config.yaml
num_hidden_layers: 10
hidden_size: 224
num_attention_heads: 4
num_key_value_heads: 4
head_dim: 64
intermediate_size: 1344
vocab_size: 2048
hidden_act: "tanh_gelu"
norm: "layernorm"
norm_place: "pre"
norm_eps: 1e-05
positions: "learned"
qk_norm: false
attn_scale: 0.125
bias: "all"
tie_word_embeddings: true
parallel_block: false
init: "uniform"
init_std_qkv: 0.0385
init_std_o: 0.0478
init_std_up: 0.0551
init_std_down: 0.0551
optimizer: "soap_variant"
learning_rate: 0.00903
weight_decay: 0.0
lr_head: 0.0087
max_grad_norm: 0.5
warmup_steps: 200
schedule: "wsd"
decay_fraction: 1.0
decay_shape: "linear"
final_lr_fraction: 0.1
batch_tokens: [32768, 65536]
max_seq_len: 1024
doc_mask: false
train_tokens: 243600000
max_steps: 5301
dataset: "wikipedia_en"
Each number is 128 + 24 x the weight over its row's rms, rounded and kept within 0 to 255. Layers, rows and columns count from 0. Numbers have three digits each. The size before them is the row's rms in percent of the matrix's.

# layer 3 attention output, 224x256, rms 0.0478, rows 51-101, columns 0-127
102:123092141128137081175119142161112140116087155106105123166129092144131136150116082119149120137101127112149137089090092122120105123114115139111117115134096179148150126156153126122094095143165147129133145140085079136113127153141071097138110131104157160131098132120118142133133111147143163146101142117107117131081101122070127088156139099147171125123116169095114097132127115115105159149151
095:170128155112083175091139118133126127137132117096105115148189143143137157135130147122178124133113144145145128130132112123142105097125084179149143152137131106136093132139175120101120107158127112148138103116100161147174154101137148077120152108104106168083128098104138104060135155138095095094069154142118165151121140138116121081177134071103147134110116138090121165119160175108108149134110
101:141127149194118143102113114087129108120089180134147100103077114101136094119125109101138113150119137142122093081166112142144131154123187147133115131102106140138095141095141119120133135147152139119098099132216141119114116116086131140121116136145144147145158126132124115123077144114156119111150132140098105122125150139106090088104097124142131136141087138160219166114055131127130111109127
088:166149137143138164112132123134116142136115104131153115161105120117116086149137089072127114091170117159120138161085106107135129150120163120146175165127146174112143143134123137104122147131098145112154107141105129106105117129078115133150172106081137118103116151136102128148163138159152141105133206137124116172131162134172130112194105136071111146128155129109128108175165145128121173149114
088:131154107134104142119164112109149141149114118115134142121139078097121127150104142088127131070111132098144142109141137122086144121167097129150170123134175158137118187194131111082122079149091087117108135113088115121121130091158102127165136122092134103139143179151098144120165136144130129094129164116107146207104160152114116139132121110128120100153102108139091130151137108140111110113136
103:157114145161114158204132134127165119104149151133139121116106118091142119159149143108113098131161097181109136172116139142142172120120164130140133136089153119147146092120088128084132155122166105105106126130142193139097146200100143170114126106132123169108151121095158127158102149143122143140090136143123142099110151131102165097113172151149120150118191154147183145136102157121127127192123
118:137117129117110134118140120114104124111095162172134112152124185086148101125114158148102115119156123123126171138126185108147139110090135154134140133091145114114141139133127095106123133124162173127190193149096108148120101090082116107200122128155099092114113080199169140095163161101160124142125104125123102152104134122158173147130123170153150119112157131102141133110131123119146114107117
098:159138119116116121073092101117102155179128070168119133173142087133138127110136112140109135091121145149119141101152125115122110111137105121104143146150143136159107142103124118163175127124094149121123118144109120160084145150142093179124101154148171123110120090149146107070097125068055132129118147158108149132146145103119146139170126096075138150159173112132153144133129119181104135148125
104:144148136098164141122130138136107130156122109150140156124097122136112113095154117093134113102115157141165093157145100117112105103144147135114146114084159151133148072149146119178107137124106147168149133165132150159179168120152125128166145120095130133121136126103110165133087119163136135130164068112149138119177116065095131113157216137123128120102129127137109101127107118136098135156061
103:172173174126122132128129136146136143152051114173152126144123135180135136123121125141163114125125149148131099165111103156144140125118134125116124124103146154151159107162107136115134183129118176154096129125164129125157138137105144097160119098097133113153120118154133147136126145150150121141139161164116139105148135158128121111155172094110117173090086074107165137111083171120094118135128
100:079150136160123127126108148150052115138128157100071138120136169135124144162138121096116118103113114144132138104133120108125113137128105171144146132113174139117149126147106170108118165130137112157100117135118138138170095120134174117143144153117103093179197128111161099115153107172146146160143131138175153186145136139148135152102147122133130118154121099162164084049126113142122132145132
097:101128115115154152094148167128102116155156125101146081119111168168137097128128162140174114144114148135151108105127140146148121113128127141148114156132118130143120119117144111128138099114155149128133129123179154168083108092191153153137080108179161148160139125051136146135132196135097161120126120147085104137129144179189148095098152115135132158111087157149117122093154094100086164112102
104:160108160101086127113171106164119118151111162157092167137156120115160178082126128181167152111144138116140141125100172132146128108135133109107110118132146119144140166138150137141157095120131109116147107111178117134132152142108165124152077128122118132134108166112141133170114170108083130108050165121159139155117169127126122078112083162102183141152106130177129118138156104173148116125134
110:156137147133093142096119128143117117135117140149101130143164130098103130096146135150113108120141118147114148168152139149119138085128127122160060132108105094125127110147118131123178120168087138131136163119098107089125118180159128080132067152076135102121108105114158142094115106083154173136117151112096131137165139107140146131070144070153121157099121167145124120113126157135158147130114
101:120143066115127137105125108115113155125141116122130144133109117149114134155139093125141100122095143110117110168131123121086131151159097130102141109145120111131170148123100166101112122086072146119190124118169105166145102114136136162131115136114131115091101119095166142147115136106093107151095120126116119163103137103121110141119108154116098130178134141168142102118162139117108052095164
106:181147125164114117134167098103111144118121127157126131151163112126115098105120131168139127127146123164137146148116131096098147118107101168130145175133141124102100063134102110116118136105160130120174135131142140109119155112132168159091154095129111123117154116114230172143123138164119143084158129121135153170124113134088098118121097106171146136100168095092167131118132124163154162115161
103:099160124126124167145152176164127145124180124143107096139123158127109156117131115148102119150115145133116109076116105143104141109174133153146120130111101102123091116103129129128112117132100181099186132160081122130110167159143138099148130185131133166122148154099164136102110134129124128131160149196092168102106159158172083105121127121118166189134105128151106087121089154080118129133131
127:121136147142132151171084146161115106152133122094095100156135127115142135138120150089113086081117132156124133173085138157096156121129150145151127103129140094081114090168115136084151074116145132107136156151158131106105164177086123120105135130123127129121155144118081165096106116119094156134169113174117123119149153100091089145082098124120119082131170131111116115147151125145139110097147
114:110138145133120145100154133113134139129081147106123129165134131121104147156129128124181125156130128113105100132127115141141104132146095091150141078129150117153158135122125126139141157166119092119144127122113132133152099119148095148125150136140121150184092123115107172077108162171154150122150132142152070177137148099151158157189118139180122160123083201192131130058162169115182207131114
098:148151057138146165108076141136156129148139125125120101148114184133122088070129139089143101164140134136098129123116132103139150129113122100126122133130132118130117111110121138097156170149076142154151114108114103174131171113109126169107175133157121134139129124152142138177129080096145161132155117127114106151152161129095104100108176154118153121176124136138142101117087065083118159176173
100:121116090154155118070169141099088170125133115103129128150140138075154151154117128121105146140080162101127132139089178120140102171095067123114120138131159110094141102124121123116114157156096134096125131115130122108120153165142105095144113144121150117124156090141112123077098123114109101125137155149132129151128117160134107093142133101159142156120109142148105093144147140115085145149154
091:131149126123155113156137075145129112163144136120120139121151135138133122099141087120086118129111136147120079114144096134103135144120109160118140139146129102117106147130183103118111132094135118153154144117158113150100174122114123166157137149123105186084133074133139177110085149131085137131126143095148127134148150143132140134116152186169085103114125095148118094123165129127144159107128
096:132132116140140132100103091131095120145118118113146143159120111122141126070119133102121123158109152160137147122113117139153147092132121142141091078144123131146116135137078144126149100111115127135117113103110142130124116150172106107160158145099137127132104054082162124158099140105147149082139130134111112129105106173158145118171118121114118114142162073157113112096105127072131170075131
100:129109154127157147083136139140090126172111139150159140122116107162098130124117114083122192114150113079119158153135115136127089108169131116162112116098106134117093158144120120109128177120131176158119087133122102182120103174098107124149130092121085100074117160145121138146104159120119142127109125141137118148103104130139089130136095138115127090174133123108120132123088140105149150120117
093:135113107094133132101121130160151161128140134158075143136115126163119156110125103140131160078121155142139130117099092111098129139147098128133114130114176128093139104152129148117134151083133138070128177093076114136139136129132174135112157130125144166125079159097104098116146074120128129131134158116114152134132106170090122106103091114118130154113157113132129076110159152145094179125127
095:112125151159140078128104109078097138115136186114137121120130152121120071124149116115134135106132108129097153178143173148101117155101142125114105071128138121144106159134096141137130110114097102143127098115114188143140157087179121101110121124096106147061129081111120158150195123115104112129167102169177097145100117078118115095135127140071098123121137120158112090133127153150092108122117
101:122158115143131101103132138107143107089102120137137154104115106097101092117110081111132091100118166118131128114124133150112087120113121106119077124125087114116115113138121176160164123198109121119116168150183128120111128083137123138153203134105102176109106129135179129121108128102110138106137133139124083105150147089146162122135138110119149146114132110087130113098114114113121100164118
100:105112125119130159153132141158086146180088179156113118142138132144115153115124111140143155127118122147095113152180086117124167120158147096125129107099135166123124111136101114117093148155096159130182125099142151134137117124097161092146157149126143128108154104134106104109125140152152129111145165106131133140132147181139067136124151070093115113122111158139107122134135139081112118117110
098:102140135127158139140127193125141154089149128143108155135116119149146121133126105114115173167115145086131144123083134156144162110161151154142153104104141136135156117138117100122141104140131133101154125124107166133137121126101136104089104074119142129116109109135166188159139110170129181161083083122166079132137154169165152091116149099088151152097132119103144148145120123084113127121120
106:088137167124153126118084154085135196144118150120103127158124164173161091140103125116116137149093120114140113123139119130137100145128114127175141083144064126152163151117155136138082127080099136144117153099123092091132101116142112117145109104141148132113146132150158139133136127134153131167138109096111127118188136153155125134140162170118133106144133113156143136093189139125129150139133
105:100084127103132119076142097155102143164165181107138103094104150121154123135136153128111113122162118116120143138185151126145130127134144162112153112167131101132160148076118103154118122120133127113089154135150117115126161108097129146157112120110127143175091061090151092118117122106167130126108145121151168159159107159135147119122113094150120128083113108096174127140106130126139147148149
095:132116103104143128074132142149130149150149117121104163138128139056098111155094138120131121109149105153095133134172098124154140098146155108096146153114115155111131085112165097107166137188119159133144111141116103135088143123119087108127090134095167141113132118130142138106177132118116087143129104126107108189184136140175112133158118121144142119117145148102152125194150158144104132124147
092:120129073111112117151130109142118108138130120112183155139128150158153136114109140130126109164105163131119138100191113103174101142140097122148109150158135127144103117088123104142128146159145128145097162154109103088154105093138132138125122133086152134081098193110138139123143096144118114115128141094108145136128164097143166187100160119119119117139132126171126168121132143160145145083119
084:168125133140133100123152138147120110159147102090102123152154074110086147150125136129120121126127169127130145173146096127153177110115140091129118152122098125116147130126121090096162120111094112189179137156108145174140140120116103146138121181181135156159111152107129081179130147119132136102103139092116112172111118137140144066099160108093167127076168155170150135111138166148140131132124
104:137132110130100095133120135119128160167088110142089094139090119062152090150079111105134130131140142107129133130169119123134085085106124126116131107111121108160183098095137107112087144118120143165083127104138134054143126143151108127123147123086171138149132125129131109109138163090156097103126131144141125133170133166122110115146128058115126142120170106127122120095122112114111097118116
108:102116132138108168118117154127113140094108156118131111121114154103148094134154107140129126121154138109123060096193153114138162128148118124117150142151115120169109174121112098091132121133106173152130134128150129106168158113158123134130099118126121160083170122117125119172142121077120123154128141134112077157110119133105124117143123129143142087124125098120164122138125079104158141132102
099:128130136144154144126151131153168173121123169130140144146127109145136122099136135092146126122085131128104118124116136173128110093105111136148137111090102182112154123073130116097104190123119144154100118147129119115105157131115129150097087132124185129133074118112164162101117086092120067121149110155109146107124180164109137155116123163148112139112176143145147108130149115087115126131177
090:144154123081114118162148142085148112117103127134086102119121156085193111164126143161157117144127128093114144139179109124137095128143122138132117113099134123168092112092148144119139148132138119116143110121132128079148102106138122100122095113102134192169118096151126100095103103177094117126074107153085120062157118154150043082111110117119127138129149171142126135117145140140118142131109
103:140111107129137138116136145158088117102127133142098073142158109139115124152140127106118101160126154151103132116128151145105167106134086127130134124177094106122113104095124111146124120158151152128126121096076157099137139162148094167151152105138133163097146110095156137084127098143149156117113090131171126114107084135139089135131138178155119110164127149134109115090118070095110146134119
100:115123158163118128147149145157091117138182166097115115119160107135132153156122066107142095155109095138125105177133103147086110175150141164132166132110124156110148163149157125167112073139126112115105122114151130144109126153153148115159151106114088171121097132115136091142157136064117101076118128089104153119128181160145133091120147122093125122102132125108127116123119117154109072141120
104:096120154128166154132131132111153108113117107105125149097150131116145093131138123126147156120125107102074110156108116169087107124096144127134103108169132137124114129142164119090114138116127105150158096109104117117102175144156114109108146063117111114109176152196132084126120122102164135158109129145126143115116101095146165139178116119119117136133132146132115133136093110108136079156138
094:116143177143094116110122136100127133158127134139156137140123097109119111127091124132139144168139161155149141115115152112119096135123117126179097149141115115166101158117121129104121098123116143175141136164152135146140143133132118171101165131117128129122112094109083142166122143098117143106092138162116125157175091057117162107092172130142138119133159179126145106145116145131100192130094
088:157153116107133136102106133156145093125125126111102074134088152121121090158099131143122114103124149105175141162128151174127135137138149134118131157160140134146122132180138116163131150116159134124122166124134129094149141130155142166150095132141124116162119176135141148142124123154192089158103115165088136198113122122141143131107127115129179163124123128182174147145133133138198149079119
112:125152122107109158097139139138117080159146155170114106093103108155165093108105108208121093156135142160083120144165104093117090155117147133150144152089164138137116073118096112097107139141078135121099154124121088130088128099112125117132125086099147115110137129115112139125151123095102103140169135157128132117104140110121146119135128155153128138142090155124116151161145123109149140101124
107:171120122140081133137135145179150122152123150137131149146115114160105144112114136099102156176162127148126100124132120122138153128116153143105122127138113147101124155141138149155188108147145133186142135138179143138119102130141127144127128174107088141114144153170139117085115108121103138131102150133138133154101121142097096164140157122149101130170104130124120112177177115181185083148112
100:137140106149123134086132109157137085146098094130105125132117142124152112118122113129128121096092151121159148126145153171140122092135117146105122146177114168075149158141141140139156116130146134130143114162157127129125134117066113115086118121121170113103107085145133112130156126149141125119167155095098118186096172163146127099111138128127098136156113104129177118120160114127148157111123
096:134131129115124098174138140131156115163129102091121082166158137097140148123125116136107149118131146130184130100150116109104131143132143125123131125151127118113139104136160141118105112095126136106105126167111119117084146160167168140171057125144111145127157120141041114104192150149144109151121130119123105153130127136070110121109173111131141115119098116135122137099172133093178138113092
105:109129124089153175143128136150160102117168137114150102145099103137120106093130086143103095150120155099126080112139135127188122132130094155143125152155114109115100099073091115109067119159112144132114138117133110160130135145119144122093166120094142105147127082106151119163131101149111139063114173144122106131092181065152182156124118125117126148143141135093114105132107153147120098127154
115:142138135113105090176146076144137135117153173093141120116127104103159143164094072184118127152127099134133135147146158132094102154136143123141155122126130137139170158151145135134120095116115119143085144137122152107130185115089124125168107122161085135144118150128170164116107124126158135091115100144135119164151129145137118101143181133118118105155128166099118144153143134155132113157095
103:157159150144108106087149138088154097127112111098116148148156108074149142120142124115137128139134156112136141073127127159125106128103115096112121097150128128125158110098146151139130138128131120144125170133097152101136138197108136161117164090096191172109076157154144094136124119145065155130101122151135108143097171107146165158149112135131156131142121083173142120113133133085136126145134
108:171154127133095096121126127148142093143117144140103097090117091076138090134134116124131145132149118148149120100128096129121096122141128115087100109096110120115172111197136182115121091126125126142162127154109109143123148087135149151119116100156137133140098167150121120122103159169083156114112091137129133132148170132126109153117135174147145130114083141134156111163117097160090136099127